From a checkpoint of a small transformer trained on Wikipedia.
Training: a variant of SOAP for these matrices, 156M tokens, 4761 steps.
Each number is 128 + 32 x the weight over its row's rms, rounded and kept within 0 to 255. Layers, rows and columns count from 0. Numbers have three digits each. The size before them is the row's rms in percent of the matrix's.

# layer 9 attention query, 192x192, rms 0.101, rows 175-189, columns 0-95
104:117119099134109172102130131166137124164150165163090084075103138153141102154132101118132144141105141112090068091148194105119112137104105142100112076062122134183047172083140130119151103123152067176136127176139136108142136164185090102144085207144152153114156117112160122117154080099115197111
092:118120098139125112199149091137108141139177114185127104125133119060058118155148149149142196094111154147154094127088184081124163155133107196079089150092084151157128089095127128108114094147171163125102120041099139154109154130170135131139145118121185092139156131115161092137119135165137173153
091:099102125181114163088105076063084103168151107147115162147119132097120135156130128140141136131151118155118081028153136134121149152106103128171099140162150126136149106107210163087143062076172135159094165112096098163140140129103059080166116165141138102094151154105147129163184097132110079153
096:108101147143147238111107102127064156149095153110080111129138125067071143106103136102079138148112141097155091133146107128074216152137055135126133137094125144105127110182070121130096097130100083155132101123133094112125124109117132056138104143103091113213109175079161185107108169139096091126
093:090091083132156154160110076111106169118145117128150133119162141171096132119118174163084158133064115092199109131128092069166099090149085140099188136130131164099072116147143135173154143188182156201148132111079093086182076073122183070150123111154209108109156145134120093123147100102155111116
091:105138078136068127079114113143102167126170164106088125098107106132118129098125215162167155155135141123181099094195152130079091146115101148197116081213136135093164186146105142100113138117163098177166152154143138106106187165174138100122141102157146183143167103134092109089058117098083155103
094:186134080170155124154177074188117115174075095125083082107134128153093164112111129097146065188157174169135124086156127087155184158121104153105155175117158138101081147197150133128133125157111158178114112139111099134160112144185187138073113126133086141108114115123166130141101136096124102112
097:104146059197097166105088086165148125139159092151134098170127053167109148127076153137088085126147073132167105153127087212098177131153157137117126160092099178144093088120129108108140108211109115061103119149125145123094188138129118112223151116143140129156109144099130126148127105146134115138
086:115103052119125088095163132157080164134096176140208098098139144154071116150142160155166169076145121136077135107134126152184112119085106144173140152110107071131170148130096072170085137135106169153154142122118139116098143085113157149133121111143146182122137161082108094123140140111090070103
087:159142147079156097186100135119114104126138170132126086134145111126159173166143133133099136131158128082101144136159054147167135032121173139097133131168124047163150094142179135131136171081145181161132153104093093171099073118138121130121127092102134160097130113093163153118161124138117068062
089:122100123103146148145148138185143139134096126117072125113169144086110161138119115105116121122151126152116141122129148145142065144170113149178125106110151130116135094164123109131106092106130129187157132189119063147051137141183154091118154121128095122172102106080159145080126094143119200082
086:117168117158144110100123140101153079116087110167154094141138163059184067136150143104167139055131114091142105132161141111118150102194157166052107194170193119112141109110136137112144189079114139088074139115138115065114131135192148114118115156154083179140105140133118107136149105143091133112
098:165150112089156132136091148171177172132131130161118120133166125126158145136059100156118144129147144172197130101143068138105096136180110154077104131120167077175147118172124089130203148093118067071142175145165139124175108157122151134092179148154138162155128162126099065188145094126153129111
091:080168101132117144155125172168083122144159145128169129151153054185161141123132201143173130153124143156115063099149164087133110075125131038092123159139178142077104131096127155134111184134149136174019152082118143150102123119100168085108144143168124113171177141133171127195154103101161132182
095:122103071112187125169130114099139138149168122199179188110131138161093154127112183126111163108128175159075142125138138133112127123115142087194131155083076179160136192099160186153122145115098120142132118006150102174059107118049120148173148113114162118123127162140134087124124115056114154089
# layer 9 attention key, 192x192, rms 0.105, rows 175-188, columns 0-95
106:123204118112146152071129195152123138134145121163140086104173097110098102143112135097170175143136154158132067186104158107160147158114149138093133094112111130131073142101154157159110150123133126153122188138101110132114150156191086119172134133130136166162108106138146141099101127116161159041
089:130091089204123185129127090124111076144181138098128083192087155092121153135130164142109202131150096117195118122108143161140118190134119146120116102067139173076103114089110161086128146130189161128099133071170100100177100099127100105102131129119162073147118183152136164128115083161125209127
082:135119146122158121096083091132087130160213165155107197113153099140122102144125140148129128097134047255111161070169119119100123150140163151132118130134148155126146117118202180180160141084162172164131152112086131140107094118083075104102124166137171117146133140126155136116171130133103163105
087:150141125095118175137151106129097160140134162164053133177168040135092139095134117102062145146171125100137095100143123108150140129157126134154116137082136126101115135147091160094112124145120128161190138075076110145137123088105129099115089103170141122159103155073122177124109209139088120129
087:129119084196150127150092104179076161117132194089115182161094117127067134133097147121140157124069133140183110088152155130165130123174136136168155137195130175102088157135080145111127102170155127170083154156162139188190128082130157085125102115143121161079114137138131106133101094119120157098
087:108097107106121115105119109142162113138123168089143085068146133135158130108094175167137168134058102088109069078145166117118106127100090178155120080159107115042132137141135106081117118072093184149140142125135076136027121125204101085158194122130106125108116104068108147135121070156092069131
090:150135126066074135140132145112102124128126157081093103076136107125119121119155165084159131137125126195143142130163083152167176131054139166073151123121178156147096118158114066090123206126148086140148096138170119134134107097161174115091179142162108198125114141108149130108080124132137111119
093:063154135125101122156107126131122131099156148141137147123111102177089134107208099124112176157133078070144134110183081165089117091195123143135118131160149155212074114148149102139140147173198146112156104174109129141115148138137136107134083149174142137155129137180107145104109137117116202106
089:132143133141099136155180142191118174154097151076099151165118085101161089167147138155188109132163148149072150103183176140117123145128174143127168132171130068144111164117132137093062158127138147155101187085161149149123118097152114146120139130166112136126116134113168134225079106148142060104
088:136109189129133118165127091137155143112101239145073160175197113116118120163143132186114086146092114101108136143178113123087182158137165115131134126156101143110166138124137144146112125052120111132192130149111139092104192090093140121106159154045119077149100141127126139147144118130086133113
086:106117135142124183122160158153122144106150151163094053140160115122165148174137176142115140139152120170106097156132140100188187151171122172153183101129142125132100124108092134161110121100142108097086119127108116128106125134159134144137168070101181079149141104124175128161150093175130146064
085:119204140145151095124134144096110088099115133134107163081157186127094048082139129172092195132177117123149147118122146127156105116121153107140118178093083108124132072122132140107094172162144160112104170109163107149065119160139135099124140128085082119124083148187061092077056148143122166140
097:132157140085143153176089162139110142178150115174161116126170099111134117133089126149091140142141141136132184185121056146112089110162177101092118135130143092138091089140177083146084173094119104041114144171186147146157137134118104117060160085130109163111139127117115118123121121123112147097
086:184106075145138131126095143143157113168155163174165087132155191073128115096142188171151134169136091145107092125121154146138149136105109096127139155103097133154137081144123148168081110154099093146047152117130101181083114134122165075102143171157147109143164171135160080103135165169127180111